python train.py --num_hidden_layers=10 --hidden_size=320 --num_attention_heads=4 --num_key_value_heads=4 --head_dim=64 --intermediate_size=1280 --vocab_size=11031 --hidden_act="relu" --norm="layernorm" --norm_place="pre" --norm_eps=1e-05 --positions="learned" --qk_norm=false --attn_scale=0.125 --bias="all" --tie_word_embeddings=true --parallel_block=false --init="normal" --init_std_qkv=0.0289 --init_std_o=0.0359 --init_std_up=0.0413 --init_std_down=0.0413 --optimizer="muon_hyperball" --learning_rate=0.0075 --lr_mult_up=0.701 --beta1=0.95 --lr_head=0.0049 --max_grad_norm=2.0 --warmup_steps=200 --schedule="wsd" --decay_fraction=1.0 --decay_shape="linear" --final_lr_fraction=0.0 --batch_tokens=65536 --max_seq_len=256 --doc_mask=false --train_tokens=540600000 --max_steps=8249 --dataset="wikipedia_en"
Each number is 128 + 24 x the weight over its row's rms, rounded and kept within 0 to 255. Layers, rows and columns count from 0. Numbers have three digits each. The size before them is the row's rms in percent of the matrix's.

# layer 5 MLP up, 1280x320, rms 0.0413, rows 626-732, columns 128-191
097:108150138119125117119157156140153182095103085097114159143154150085072113084085156119168154161136158132116121174119131093100098132130136176121142132104129153167094147143149146163131147109131126
107:107091151118147151155139156163146152104189140111142132121146114142107138148122102124155150107115154123115149145080119150099117131120129114105134130144154132129113123074130149113162140147167132
100:096131109106100140144128142137110103103142126124090093168113077113155097111134153107124100141119117116168156162106176110084145106111140146093094147099160123128144143108121123147151147118118111
103:110118160107114138142143155099126144072126096123107097144106152110094122133136141134105124103164120164115137123116141129156124118133124117165125100140123130147157129112135112175107138099146141
096:097075139108128095098174173140150117118141125107169112110155130154108098139121131120117092154098105139148108125155134125116111161143163146132089125110157144132085134097125151122156114114152117
102:112143162143101130067125187130135148124124156115125134138154145155134107156095113138113126120179093082121138148138135120142143136104162106117159117111096120143112144149142130094145120093177150
095:134155125106118138104125134149112147113123142115106134091091097103160118120109155079093152083137116127137108096128175167095124149130115128088086173084135164107111101132171141118168117157105146
103:111090136127159135113092143176122099103117161129124104141159106113162172182096166102114152105119143135114114144133136110126137088110133163163112155064122105130123142133129125156138110127146142
105:172105123140129174137137135140072144085130130100133122147081085109096127138147134131122133099090159164102147179149147101133131107141115089095139082115154154128161101168116136123154076140102161
108:140121117132103168118111136133126094135135110150147161144143127137142174134110139136136096120157146104122128120107105165122124123131145093107123135096165095109081111120130144100130155079117149
104:133117156102126114141139133140112100191095170123141108131142154137134104133117141104131155146123137134128140103180089107099125156157143092115130144159135128110080138148136141128165116104111146
094:064150128071139120104160092156130138131106149139145127101152100069146108117126110168122135130114156148120141088138158114125106105133176135130122093151109127090075130120106139124171098110089150
099:164155166104139105133129123138110118117091135124140109131110151141088125152109133118152122127171153110126126112123122082154106182170138132147125142106153103148156105149093147098129100154099087
104:148086133171132077150124102126134130131127134117180103088135128099133123128131130124083185136112148106142115155141112149090158157110121086105122143093124121133100083141158177111142129142130115
096:115152129070083155152159109094145123112121116101167082125123118106104118119131127135114111156154139111168103136101157136159138096129123154150118123145114137107142122100092100192100132089174099
096:155097121083112117128135100117131140127137166133136172138169135133125122126100085097161105153109113111111150163134131116112094143138177150105162149118145164135117131148154089150139142122151133
094:108123137124096179124112099138121141158125114118152114126169120131140174106149105143148150134135091149062186101124138144088152094138117098128073150167126145118104176159141125128143103102131158
100:091087130136146121085096112091107172114108086145144141103121183125159115125114142131111121101114150137101118125131169106124104094126130148180126150109122137146128119131137133110116086118156076
096:135163157110094146156062125140127137136143153141120099135161106102134101183145132145155095101150105110151130126102155101135140081091150167129110143109114111162158143168145152123134119143139102
103:137093143103140149097134132178119125150074132158116166098081116120173113087141180122098121138127154087114127146124114120102148096103144162082093143118125116089116134105111153163131158157141093
107:120161140131081122128122159097074141095087144151136126124150152095128145114124120133167126185136125110091120114133145110096112127133123132137154140127133146150075091155180129104157124110109147
094:153119099119184126158189075090136189119117121104118134133123142113106087150122152178119133098105130145132132153098149142145139093155169140113141118163108148144140160121116177139105084113128155
098:090093151066121132134135145155085123136170142080145133135119121121117129143151145131173125114105099110160141126134115114091091116154141136148131110139117144163105147128122160082145125133141112
099:095129134155153112109135123101118100118164137161119133110146156103110110104084129108153152114088157067140119196170082132154110125148149158120165143083090134157151166094142115150133115116102129
108:093114124144140163169179131084134140134098106165099127097111129148093152115118129171120098153080088111108143068092125110111106159103128108161144125140125116174159106124155181177121130106117153
099:117113112116114094114106143163134152078077167109151125129109063105165110129144169111147108088119158122137167110128094136119166144105140111114129106108115134130137139162162139077147148181102112
096:159143165154130149116105098148092196107100085141088124113177114125142148112134130131113113123145141134141159116135159137092170142112097143138121102157121152143176133106138121151118104160135165
098:136086125093121137145145149084089089126108136129155132080089143131143100142162117097132126112124151140145108119123156117122181096176126107144072092139130119119133110133074149170148106120146141
095:116157094114099147088141124136124128148134157134078106157139129064111118084118101092137105125100152131091135158147148151136139105096108124110193116105134149099150151153156150149124098132101135
107:111120089179127112177108172132136115131171151168116160109154135104124121128152087125134107133166151151142170123067117153150131149130156116119120110124091126133128141188126207137142076124106115
096:133133109134134107136186111163124120122128135118158124141122124096120118115125125108109137119088144141114114134084172115148138177105129117127121164124120171135118103162138145077178102076139124
106:094140138099108080172151151124109132151137104144097148125109150187121132108126108152119124130172096158122063120131118129137148134122125127190109131130083100089122157140125137150135138091105147
094:184095079140102137143138145134096159132128134152114162148133113131125146135174130118138118153156174153144149169113137165113133130119149157096138139112133160136090124118155145094161139123105151
099:104145126099099114161133095131135148117105109147140142141144079135111174134123168126174116107129113128131124156077084140141065123122120129111105128127107107095134129131119154122152113129141115
093:132147093132106168159132180144128147134107140148101121161138112132149104140154150079175104106153144146172098148129131051107120141134120146096156140151133097149111112135119148115157137083103158
100:152148118125109158149118103140126159124176159048114121129135128111127096126162118123125136131124112143174124145142164145111092091161110110141137108138143084077129135115085162096149153151145162
106:124167086123111120118156150150116117107154082136132141115097204103132141163146139142109116107126152090116126115101114168160091149148107132086119106120154145128092127094169112133134138136174138
097:100084120145144132105090140130194135183097140154107145091143168164119125110134136127093086088153096140085139150143133155097107111102119111072085148123118129166131110099118148097143121137069126
099:141132123154164119073116124124075130146117122127111103106116071131117095110126133171107170145133104112129093130140149132091115165118141117164138140138158134132134123117114125135103107145083141
094:101154112129055140156154139123112123119154118155137160162095121110109116109175145132142123103117117135102167115129110163169133142106156115141138116123106135137124163147123124109080122089144133
113:136043156111117164122096171089107123159121156136093157145129097088120110140115150120103112109128147143123140148131172165116130107091137135133144100113149127121109128096129143120130152124132129
096:131155146113169129158150184110110124145134150112135104121115135099103177166102120095138104109127120175090137164072111111128097114158127150170168128121118106105124092125135160128128148117110148
101:117168114129118098093148116141113122101121147141103115176154136143142168118129101152155164135130147127155100118118116128170147139178165141223117135162095146141097157127146119125116171170150138
104:105089132101118101146175134146115147113167133105131129133120099113124173071129062124144121109173121126142119152081118128064078119094124088108104104106123120130117102163160153155088133125159147
098:140115119147117118141123157122148133125141113133102135127160088121114135102109112126143149173134101132137184159067160088091174141122117107121135129096119143105157150129135147134133130112137188
100:168125116126128132158140124156119099108118124130089121140118108131159135116116141156136092154165131142129111143085136117122133125084151085165100109122114087124096148117103156141074109117126131
101:113165129113144126104136139145131113132153084094133105120118137138127145140131122114142148144123136098140159136100113147083139119160122120109139115116169162159117129091084133112105100152104155
107:124109116138153122114133113132143184148125140110087126177143157118153125115136156140140092115140125112128120116115115148167104118102136082141113139187125116158162099158117104095136129123135127
101:085115160168131076114148139142119150100117129126113108114120104151116090129093124142097104158114140117098108131137170123111115113157086087092156094144088156097135154098078099100109109128105161
097:113146113129095091132128138135092123137104139083138131117090173103098119073088125133111156110148123134118159142121135131100126137121101141115152131127126130102086119128125160105167156103121161
107:153067137102144155143162132099116108119182080151169110111113117114117152132068097100149141136127140140118137141109131107186114151181153107152101121103135114183132112135124119135111099168144136
095:128131125095145150114065125146050091132116098116154141106129119134091179085071137096137158102116142100142145110143119100110134127101110086117088107109087124123118147117125135149103145150119136
096:147137147133114115119139099118095165101107135158081136133127156112069151095109122143099148095100138107101135170162167110141118153139078113092110124155135108097105120135093150067129145117105127
099:108137096102099144120071129160129127111130084120158098151109149181128142121109166086140128137117126133139144116159147081162161159132097085137147116113183127124108150143122142121123142136092113
100:108128126158082137133095098119137171144101142095116100092130146079090144136120160136117088105147119131116143107109103126142080148138131115145123147138114166095106078096131116051095110121140177
102:084104106118177155136118111110127149114121110145093142095122153143105093115173129185109114168151145059128176136130181149119118118130126126166152127142158137141122167115154107164160158156129139
103:109126134096122138130116118110111086148107116097119150147132105119126142132093141104173099127113078085139120144117124112160154122132133089120119116101141136127126165140156180120140094125186131
094:122138160108134113143134182136077142103169096175121117145145109126148135098141146128146103143133170137130156127126152130161107125119094133172125139155141166126105135141154114135149158108120125
100:128120149127143116138107142094159124103148142118128105096149094109145124140128126089146132113116123119143137150112137142128127107110116058127196145101115067115114117123098114130114108077114124
098:139101107151084139086155114136127124174171120136123134099149139132159153141122177168144137138116100105128125088099123123141105138139132055153188103141133117085162149143090074074122165121097126
096:115140114125142092139126111085125136125099132126121101143129148143129175154111136200122121115178106160100136150117105076161137082168130163152131110154130149108134133128120130126158157126140127
102:167117097133145109136076085126114085119126134156104096124109126134103122104195139134126125127180098115117128130137122149101137139143082140162159124190111120151135164110106076164139122141099070
096:172139146149095150127099161118107138121126123142099139122116129129130162122128160119144095130138126129105163111134103116140166138107152137133147206114128161136155097125130138118141123126169137
108:109145153122176123113149183140118167124122150130122121104145165134106147115114156103095096111150121099154098107110159106120164123131114092121114126111143141124131145118073139144166121135145142
096:114104071130122120150137155131104107176135109109131166130095098109122157080113117153156098153118146166150118124165137148118087132126130112142120124170141161172091161098102140042168172106114117
097:103110069080112112128170123124153136136136139110112106143147131162150133152138139128161125122097144167135175146100117177139094126118130142122146126163114101090141150139147180115120101129133157
098:140119132094126121157140132153096184100184126175055098110176142067121077166118138094162135164119134101123122078102139107092155167134117130094139156133137119162121097147115150129090110184129105
100:119126122150096118154138117085127135137139101166115133143091115151101137091145186130097104138124123109124120117163106151106130128136075143079190182142137182151157119117107103124094110132119138
096:164130150106108115110110088112119138143097078141130148162109157135128109099114093146105104124095092138142098142106146136119113126138083131133132140131171121165142137113114130130112126184158135
099:096146114156124108092133123095133130131091115091144158152133127112127146123137133121110152120119112116177122134119155122088102159156150120144110148190125183099141175137118155113119123104121148
102:134154134165098068090126140121126083122147160125141168166127133147119152159127125125134128149150174115099168129100117145110164146138121128121116109124131163108108147152149117115139148137109107
097:119102138153123142139115117152158129086165129119093115094165138109131080106155147113116125099112126129138143167132147090151107103118144181096105145151137183133147156130105108110100114150140131
093:099172109116128095104155133105121144091118113116143152107177148154121143147135155177092135148115119139115158154143124116131117170156133118141168121118138121146141141119124143165090104174094159
093:100189113138127134147152117145127144139130083126114109149138125134152108141102127143138121102165126101132099162130152123129098171105129168112133144135151128166094116114098123142101096129162117
096:150120155150107140115137100130087127150137151116127130083160132115164082144111125161148115120116129149153140141112136135142167139154115179102157121127152183089100141129130118124115076151181125
104:156106146133161140149108154133073128137138141136136132166186103132111146137142119109174152185110169113091113099136130093132156131099128101143125119145136104145115163096135104104135137130120133
100:128122116120151154109134163162097122141120132124150118089094179101161101144115102110093170142121092113132109118135146156188126152128131105080111150131127139133136138071085100140123118150157098
097:154157134102119124143104096148154132107155098167139150126075167112138139119143138124110146107153133125148146087161120166178147122150107121136126114141125122095164128140093137097110121101113151
101:062137150107120130157120131144088140101101072141156114139118146169105138157149092127129093122115127131114099141127109145148142115138158107125145102155139094091138126140160149152108153123130084
103:118126106118102107119121154158108146133120122126146153115131158139118095088110148093129107099130126120111135168161135114140119105099136093133119133074117138079112154130127134072117107121150118
101:166134116093132150138120107122120193126118137121105164151115122149104124111125130170149140167064130114154120125096078150181130151145142083169153120091108148114113188110126119141130123085147084
098:136116129114133124155164182139131121124135123143134132108124093126102093205151173112156104110152098197125077161142145114128100157126193157073094159146155143101122114100139148158106133158128145
100:132084123098114118091123161173139130134137102121155148127144110168116133131100110092159148172164139106130134145095142156140132128091174126112119132211160142137160102132148139108178144154125139
102:106111122122171144115154116131123135122129150110149142148148150141107163134149129111125120137088137126111121149077137154166095125147089133082190089141065141122151113098116121131112125135156171
100:128131094118110098122125166120140113138148124146138150131166114095129172120137106135151126174135128142104148122093128100165086117145116142105155129110113098126133144148152133136101111129184133
098:182121102158176134106129087100155124137096131138111104143129131134140126072132107121157110093106164047102123125135089118141172136109131113104141101126108122096135122161148150134108181126161133
099:096140094154145159146137139130147114109133191122130141102110103137091134166119170129101130146134154146154158139141130155123112111122148131117080134146156162141136105079108110113142133124098153
096:098160141098145164109149125145117133103118129136141155147102096154106139083149121115138159065168075156094117120095106115159129155159136127141100147173125150159117091172063102148101099119135162
102:117162120135125083138158165139108141084127183118144050085103162147136131123127129145117111166111151131135115141120128118152154170176113132172125140161148125121180137119112092099128100130072129
093:080152153110129153078121135104126155165135142152124148097095154116131158140130113168132152167141117147133131096073166134144127128119111138107117184100158131133116131152113141142139118148137104
097:131146147129114131157094101177136134120148176118150143116128113105097097144082134142125089110177108135143159074148146107145135110128115114158146097144156150096156084113082151077161114129157112
101:142154110126155167113106112145140139129120107098187114103152121118101136138129144155156110111163141129119121082095145122163130149122129141151148124127077113109138126133093124139129140103105151
099:149159091151116117156151129089149149134112154121111151115076106098132189144168128104124139149140188141077112099094123147105124108109128125091130152149082152167088096155113131146165136108137154
098:150124096110083133067119120071069152131154103145092130115090091144103114136163110150101102154124132111141112118122083149173124133136108137123136121132073140091104128115106145091116135122112155
103:122136134085132121150123103119081099119157117153127130104136120108127158132070114190109124138121068082107117113138158096141145143142142105131130129141122081083166175134123121108122139131109154
101:104086121068162133163167089121093154182175170117168139145178105108130099123130103099105132115122132147127157164166135134134135113139112158073129109101106157149133095121126131098124114183104143
107:108108129120116078075117110145110151135124105118150122162136137110147128181092141153149102145116084101097145129119144130073121131138139136124163172112147147130164123123078110100123097134149129
098:157149131112106097111100139144130118070143122104108156146163153119137125071142133109142157136107107131137133157128124109131112141165128137126091135125160122113131116071089133119143151121137160
101:133110103124113143113102148119111133150115154066130069168141114123144120117091172134182130150146125135093141160091117142165134138120117152117133114114132108137107122143103116102103093146128133
103:106092112160118132142140139167150147101140123109076180130122107111151101164112166127100161080067140149115150118187111155144135083122094107147126125174154101107148105110098156144165088152149122
100:112134134086121167135104079104132137124110098114130081149107126122095138147137098121153112095136181127128095110169099118123103171139110103132144125129133157152112125077112142168131142136121145
104:135144121139101141138081104152128095159144165147143147096131142124111147161133096098147114161131112165143162096121142145087117126155099101125131094097089115157101146122082138141175160119119147
094:147125137107123108125068160143115148121138131136105153140159132146116112173148139118089160098114135120118141177111140115122132128090124136108135075131138153125099122142124134132154117128087112
098:147159150108124100168102145129111139115110131107104109106094143133155168092105153148073114130093121106150108134142144113130104127144116151133135136132128137139144116119111122151155149102119107
097:109143118128132138123101052109108125140124152119169134131145093110111150105094106138120105117126144114102150109133096095121109141148125116076107142151129151126120076086165137136070126150109151
104:138091152164087155134068128179135155108140103147126137111138155143148149125163126151113127147118135121139102143112113103118142147147165128160097093149140123124122094161109129134141123088116130
099:161142113098147108147095146155101127133153135117128089096124136122116119119163127123108139177194151149141130175129096107079115147110125134120114171127095149136140185120142117112117128114134094
# layer 5 MLP down (transposed), 1280x320, rms 0.0414, rows 626-732, columns 128-191
096:163153106169106145124095116103111126107128154126149143090150123098120144117136171133127069100126140134152142146150119106156138129085096100133150083115133099090166117157120112154135072121146161
106:170173128114148116072141079130100122136125129113136138114105125153136113144144153138108099139135110149108121097114116099130133095115134148095118186164119101124119076155114129123171147108129120
098:140128125112135159125132136109123163165096139116151154156166120117100155134079121129101131138132165108084124114151113105150088043165164129161098097113121125148123170120104142124094119109153104
100:134163137140154168109096164118131136107161134138127143142173151106132130115093127116068070127093111089148137106139116186129148128129130105129097120150147104133090138162126147161095151157095092
098:122131095140141144143130126137109119130135125135129132133105108102137109132118104115156123145125170154113094148127128124136186120114107147140142131119142190195138113120181102157188116177095110
105:115172071117175153143107147116146127136100123158117115181141069156130131152117095137166146120140147100126119139102163104110126118173117126170105126107098123129112117155121133123099145133092127
094:119163106092140166139129149079124177127165077097168140167176120117117106096125149129177089130169139143126142173129108128170154109096122130145097138160143104156176120102116067097112139135095131
107:135135156132108125126146102128137079148095189115104126120116128135112078079120156149114086136123148130149159151117101128173088140122125155164158138127116141161126171156124118120102128116115102
103:165145164096138120082143195122119145122149120173145100077123179147138125104161120136091108137148095128122119095144121119163148115115161136098158143165136082133121127154113123152110094121108139
104:142092111122106079169186122143126101134119125104170133142149106133087127178137086142134099110141100127130085120174133128142148090136123123150108153138135135166116107149143096132105138149147161
105:090121141078115183123128124091161109095091097149139119094157142101108150124137139127136139129131144151110102154113173116129071126137153160133150140106146050131136144150141128121079128142132188
104:118182128128140104133162140158095094178139116100133067072145119120114131130136139134170152075144134102121094128146112131147124123125163119125169145121154150114142145139153145125108108086114151
098:089091131137120111141157114128142079165165110165082105129153099110105130138111114100109160117079118120132144154094134141104183111102104118127103080137074121107106156152149128134138158128173135
102:117148142129154136127126121091106120165112138130145117159136133138106130145132157130106110136115113126085127084110112119130116161104096152100117106129143140162154104093155142161150137116130127
100:180148148161095120121088136148119144090129127102129151159184189130129114158142138165148087132131164109094144075115088108135110174131112085142143144098127117144157132123133112124171133112078172
096:109124125120142127135110138094131157135167115179084131094154140150146132109125144107162160137177159177128146112115148103112169128117110146130147102130075127154107158084101137096098081155112166
097:121137100133153128122096165097137105139106151130125096158127093165102105094132158131181129152138094136184126138129124108143129144146115131143140144111122121132121104104149147133096157152122086
090:152186141107118112139114115164121112117141116119165064127136122112113109138085165114129138128140113110132094108127156106137111152152138094102149109100141172090128123122099127151121142151092181
096:098119082129156142121148173094103097145141132150166138134102144127038132115089119157154120152085127120136144124114118117132104163131117113147124111121166128141143079091127105117169142134133152
102:112104125132129130184129138133091147104127119086146139185172103121112089094127121129128151084121145098156093098095112114156121129160108127142137117121159150139129150205144112096124098096100147
103:121141139099153147146130120115183097091127159135134179104122117110126095095101154122104140090103080111143120149125120188085123111117136148167155163168105088147144143120140128117096184159108109
099:138160155129096161110090154151159116118112142135141106109132106115117176111121152100134141144118162134123110151183108108101117169103147103112125136115137111113105123119076068088146140138122146
100:157150140098146117104118139153154107145117137097145176102111111109107115111127141132164114135116193133114130149093109111093128157171138177070116159165149121165102131113117115114119161092135091
101:136126160088111125136160120142101133167175134117179125141114121127140144131143134115161104096122137107098081145109138177085106162113147086118113158110126136103113095156124138119160077160154176
094:151105117124127092107127090145143101082144150144164145167125143147197121144116081121121116104129118156117165145149145121163151144135129142077094122143117128152171164112154163052139096156143177
100:134120132119127070114109123134079114145160122174135137137132137125116095173138114131106169164138106193149140158150154089107099115141097134142095121143170143077102161137103125152078115155139189
095:118135122142134090134121122154129124120161144113150168190114139081103139133101129101147115097159168136146150114134163141121139110114148139123129129130137118198137123130141123110142121149140151
106:112125119128088156159166115150129105088155131104110131100103152162174084125131113138136096156139167107139152138131156152127103141100139130154126096104150118144104143131163067121113146117116107
093:150106136125117153155167094126162168092139143131132150106134134127139164147131124147136145125117122136156123108132122140130178114142099146178109107168131106174111152124114126104136151157120114
108:142137134104141108090113090078118086129141098104085135119133142144152088135108138119140134145154092141148136090115095134119109077083116119124178154133104115151082151130164131099114132140129115
095:112097120168148114153149129113144113152125080110117112090131150133121130111129128118151077141136145145121135152156113147125109159159131129145134109129095056125122140112093129141123100128093151
105:142108102147155110155121178105159145115125101150139115121120102073105131094096116116139124128107069140129163139130105133125113167103123133120115175149128134194145116101132114118101127158143135
093:118122126108139122118135125110173143125117143138108158110137176121146083123114115115131152112123121146158136089124096101129129126141093125125163113116140131144118152100139141167094079171180107
102:146130125174184136104132123157148122131121092125142080127120132142134097137123107102160112138078160092098161144147148145163173108127128114136148108115107128100080126163112138080140132119123170
095:131116119130164133153136103134146111115137112112111111096152162120130125129117128131093101140139113186117114083089117178151129124156120153151108123103142129115087104189173144081124109133104120
105:137103155169153168141146108128127110122096103108136133148128082156105150082101108156136130127154161140110129119153168165111141133111139123139110110098133105101128135111138109174142124102115147
095:087091116105147146139118150141123165162133139121140083124129088102131168155120107138077184147136110119120104121154143126072153171119192120146084172159131141144160125118094158147129106129121129
099:158117123079140147121109145126113109091125089113131137126145147110125127138091121110131173117112117097142120095105132114122121134139117130166153121166152145103114161107121103139135143097096121
096:152143115153115107182152133119151144097138137133165124112146157107116164127137104189143130092147152165138138138160128124106096106077089113139149147157146124181141116166109136115134120108139120
099:128123123123123118136093110130143136144128096122099110109128137122180125129107163136131073132146122148177137129143155128144081135125093105121185134122092084168100155116152158101124148120126160
121:157164072125080160168136098094092145115120065171118098126160119101115066103164109115112128107107142154113121112129109150111125135165122168146146165178137132144163106138150119084119121169128122
096:137084143152114099150071155172137124097102101148105142115138112140126133121144130148130114119102124104098097125164129077087146099139119136150120123141166167129121168117135109098150106141154083
093:156104133138121121175151106113098141110126116133134110137107137090156141144131119088119134119119124112129127110098109169152148146122136117114081141129151137119143113141078135130139104130115114
111:131194127114098129121156147149190163126113129139114092167102142099116130101152094114082149128143139079119125124128089104133123094112140084131143128109159136114121087085119145152153133113170090
102:112117137134141137103160122146161168141139122128123116165134145108115136167087181139125101124136155109147082134148120110123131078172120140132141130122110164194118152174081141099099087134097096
094:136107150093168130137111111159163114123140133115116134130097152142179184119148103114102103117182129118136146148157107106088150159158074136109114164137129104130158114148190088142157180113148099
101:146129140099112134152093116107144141114127130161110114141107146118123161124121153123178097159118105138109068117133145100154138148106094139135126169114097087153152159144153157158122124121133160
101:099155148137132148098141108144172116139116117156176127107119109164069102129120069130115096150099133098124118128125118140133111128150128115118143132089083124109147110136119124163146099104133117
094:129091088121147138144093100130110135143124119202150126131104118176132123133145136129134139120171134158129123138188121116151134125100151128134083147116148087153121139141109159127190141124140127
095:178145156130131102122109141179132144117134128158111151140125142123085111130115101138118148148099120136166132136134102114119154130121112151107128103129136134155148134138156133122154116146114096
113:114133148139106119124094127124093169129098158105099119127143118147117103121149130109162142121146134088119119133154095096086137134066094148137130165141158111129199108148137094128113110119117104
094:135168147166078123090116131135103089144157157127121132111110136105078137152144115109133158122136120094135151186137174153112102137129162133097111114147112125132139120111129136086093139121159103
095:145091118149123167122161099106117118119136135154138118157150093125149096149075096189101127143138131143136136127131137172120166131122120098121125108112160119182163108152135091138111131111138078
099:130113137194125136139120135120167102186070172141172144115114108130120104106139115124104125110162120098152161142094105175132146140170132134165140144069101152100112134155097098160145108086150108
098:144113089119159165111171148107139178122121165132097079115137198131130119095155119117108178124100135099126138144143162121099128115151142109116133097079148103147143119140136114151137166115152139
094:101126128141133112116122116142112151139140113149126098158124120157166139154128118102166085097161133155116121114123106114085137099163130094100159099134150174113141090170117172094105113116146126
099:133114158112117088137126103144168152135098118119096159118137157108101129160139087157156150126129156140080084119146101134144099105131141147145146129101165113128157126091144140137155131143157156
091:122142145135112160120148137157148118142107173109157106123112169130104099126143145129156160119139086120108108181091151122113109125099155171133165111103108156157106089117114150098095189124149112
098:126132116125100095153173110149107157100120168108137097158148190088135115138095120125144137140161123100118128104121126105139148110131096097089140126141109159121152131154167140137122116085126140
100:108131127106133138145133127106112099132122099102127122145150099105108185139112147142110124078106105119128107124075095097116123139129131102131129141129121133154134099158129132102124140119164137
101:116126107137126186123127108146142107102214117102109159105135126112137136112120125086133103161083163112153093108120106131143100117130171151104116114131114122071131092129169098163135087158106117
110:140077157138134098161099122130138106153120123162118137162157115142120156104141169085145157130113157122137127107142151174120157155109164120098123103089129072114140119157134123118131152126125117
097:164109110156156115169122109150130153160113139117137163132118134138123123124103100118106104134109102102126129160155146092134121085117141121156131136126120103136058117131111142144128118145083129
105:126149143139116152160132125140133113135084146144128174136122116169144131140084141120159145126144163089107167085110097155104123142106121140093135165153172105118129102121116108161120138101127104
102:170122082115126120138146095137163138112128136151108119105088132142092146083137127134113167114106137145121105154135099147156152117127121118132136124075148159161140106155113174126131145131122078
101:153098147138154111116106132128144125135118133131109132074126122097169100143124113102126110119111145111078146086141139134089140128133151155093096089146077133130137107129113132094123096174108122
103:141128127118138163115119141095161097177121093098103142152135117129128119112133151103117141116077155143139099120097140149120124140131100146161105133100135148084134116131161129126136102137135127
102:158148157118095122139164108117133141136124125136140099156126144153122139159146108147135103155097168156101131142122164122100143114149112126150127139123143151144161105121189082121159157131100109
091:120109134155150180116136161116124127138134154123121123102147123162133163124145124143155150153160116144162131139135118138126169087100135085151175107122130149070140085139108107105102123117119162
105:138174100135154127151128082139128114103159149149118131172108102116102131111130090085097104125142099102124084139114161135111106093111082113126134097127115138110161130177138126136125091106119134
099:097144138077103113117118132130105152150099114121119106123174122165106130142132104109141088121107110138174109118158122130116125166124124146104116141178182178093168096107099126126132111139167156
099:152151140073189143163184113138068081179145100140130132124137142058158126130160108156092169120079184107108160088128137155127111124128123145140118123088105110095089079129128135158142129126145147
094:186097135111143109118144102157127110154128145087151124096138148105104108136150103115146111172140161117093134140120124143120125131118151075137124100122064091157171092129121110079180159086125126
091:137117136141127127138160125098132150158121086125134156091124139109131160112137125121135167139129166141124092155138096116122152102130136104122148136137120111105133092133130125167101121109097180
093:143144110144138175139108139125162114132127120126145139148125139093081109135129116111113142114138120124125117135147163129056134094135165164133120151150076139089165133163153131083193094113095133
108:101112121137161129107167168157185131134121150104107137076118129120134119144149127148173135086147119154108100146088160170109122110140134175125104161090187144167123100152066155141153109147133113
098:139086097130135143121121121110127123154133112131131163075192134185148123092120165148092139128096144115119101120119124123141124142148133115176110163174103167108151078117113088102165094087086120
100:129144109101123106119142131116127138136141114111143118158147073119163119151102139126125135117102124106106159085072144114126085143110103159121148150081105079158144126106119123124145168187124127
102:152086142179107130114119150125110137103111083100116170138121090156118113164078092114120057139116119128149146089120106125086122138145122127144118112127128149122124150132140122138119127140133122
098:126134129101139103170091152127110166095095111136068138155141173126168126121103072135106105096130124156123147157100110147120126128162147097131136121167098115126119131134119156120136149153138168
100:124140105165148128140146060140113137106107137117151131095116114169145150115121134136139082135238115176138143122127153137148129165134158165127128164099122175140133103174105088128127132142118132
097:114065132139145116140107131135154130116113156106163123142162134114126159149139121111067094128137134103173190121137150143145157095143113150141147117145054122110096116135155099142148125127138119
104:156170100160127150122070144084153133156101123125130087137118122112129172171126128175112087097150150088135108122155148145121087129147112095122149126134148143178087101145136130137108123163099125
097:135122139137114128153126181106110116136126123138116155091119140109140143097140093142126137148161133105141112107154128102131133156118124159158118137090162153089140138130079163160110117118097105
102:118097144165175152106117140141068138110144141164110123138120108143160147115119071102132100172137139109101144124128123134097133135104080134158144141157115122145139092093112098183116129147095096
103:122115121132119113114093166109120122154167138124146149094122118157101127120069139140144155128145147154093139099152147148139142126145118139132131137139144130110138153122099163114123150134126141
097:159047152079123081099141143126155110150179091132105158123139131128202114077175147133138130124130103138127117129112116107152118101098105130153157131134083106134142057127139141087107124115175128
095:159104158095125151148149147130095138135134130148146148174140087115128115133114105121087106171144097095138114133152173116082138154159130143098109164116103093148129147123132102145107113128109101
099:101121148120172147131115105117129178160092097141097144134140086126101117171115112109117114083125101133101104155126104143110095122104119122129104094150116139115127151129120153169180109142153123
101:138137120138104086174133133109126134131137135103116126115166119119142133145126086126124135106121116094119113173139097117135096138103164134143143152161079114086169140095143103124097128132105130
097:124064133120148063145133149137128132174149112109120111151112108160146154159133105114125094122144178116126109140093155096148133170101153146120131103130148098143107148151169141108193133085103139
098:131151135119134121176137158096136102118090137126091124145129106108118152112137124117161121128133120125110143158166130092122103116173137129115145130152177156119112160133181171115111114152173056
101:122136123128102087090109137140124116118111159142117120114161155129155128141133145095159140070164111160112105141094117129145111189131142112085133142100119131089125142138120152116114150139142156
094:099118143112161151150132127128154114074076095110093089098115155106153146141104097123149176123168121159133159126131079113172127107112155100109135113165143152121148157113128079198107120110135147
098:159113146145112177101156128149158163117101169142145105147123123156123093122115088170135142137159128163106129133136166117090130204068132119106123154120157121137126048086130144145191168103104128
103:096188130145089095127103153134158181155115099108121144116097087135169135127129126129128135114156133107137108095112094106137082146105156135079096112134106123134139125113125125123121138079136117
113:152110122144140129113155146124138127114144151159139108146118139122149123131101125169137149159138118125137123129101122144098107149096141137150157137162132104151104131144099115120106101123119134
096:097118156158115164112140146136051125141134142127126175124159077134140138130097159125114175124121158151123120173148117074151141173093095102179120123117139103119136173137135072143146136142156174
105:114133179137111120160130083152149108134115140182110114154084143105108146136138093116153095115134163111147111123142150149124128097135129131130163106074117146080137152116119160130102097115169157
098:122165151121137160113179142147178087153121149127128113130111083140101144078113115126137110135206082106164126101103144114127101154138139127116109136116114128140100127111173149124106121109116097
103:107144133131143148145174102148092066117140115143071138095158148120109155117134173119091081151105114139133106085120112165134155093126113092118146126116150127121141123144128179146111091128121113
104:135125085150101130131169123081124087126118108116102129121119134141138170102131153187161156116148136100130113194150132135071066145157159105113134100143121150104131098144109135140125135113160144
090:180143130117079130113123122132120102128151146135115126130131111118144183123116135117140130162114093143147132118135114166121144128093122132129120146133142161126118119138124108148109132104133154
091:118131106146140162126150125115118124111113135127136116081190086093123159105118130117148132158133133104119118128109115148139141161170142121122131150191167122145116092143136133083097097153130130
091:123103132080112102153149133128133133143134139154110130089105158165130087132142133123150097121114156168108084088110107128141159149106119131119128134141157059116097144152094126115133137107115107
101:158101131123133136130125098117106141130128131143124156113136127081142105158126123133139148093123133154137141112176086156118134136117089126164150140128121136121111164142143130138085167139130107
097:113128126135139153149133101120131139135157092168113109124136127138126148135130134100130133122096120136124125144189132117169130120128126109120169111154162098129143109130136178147141136136118133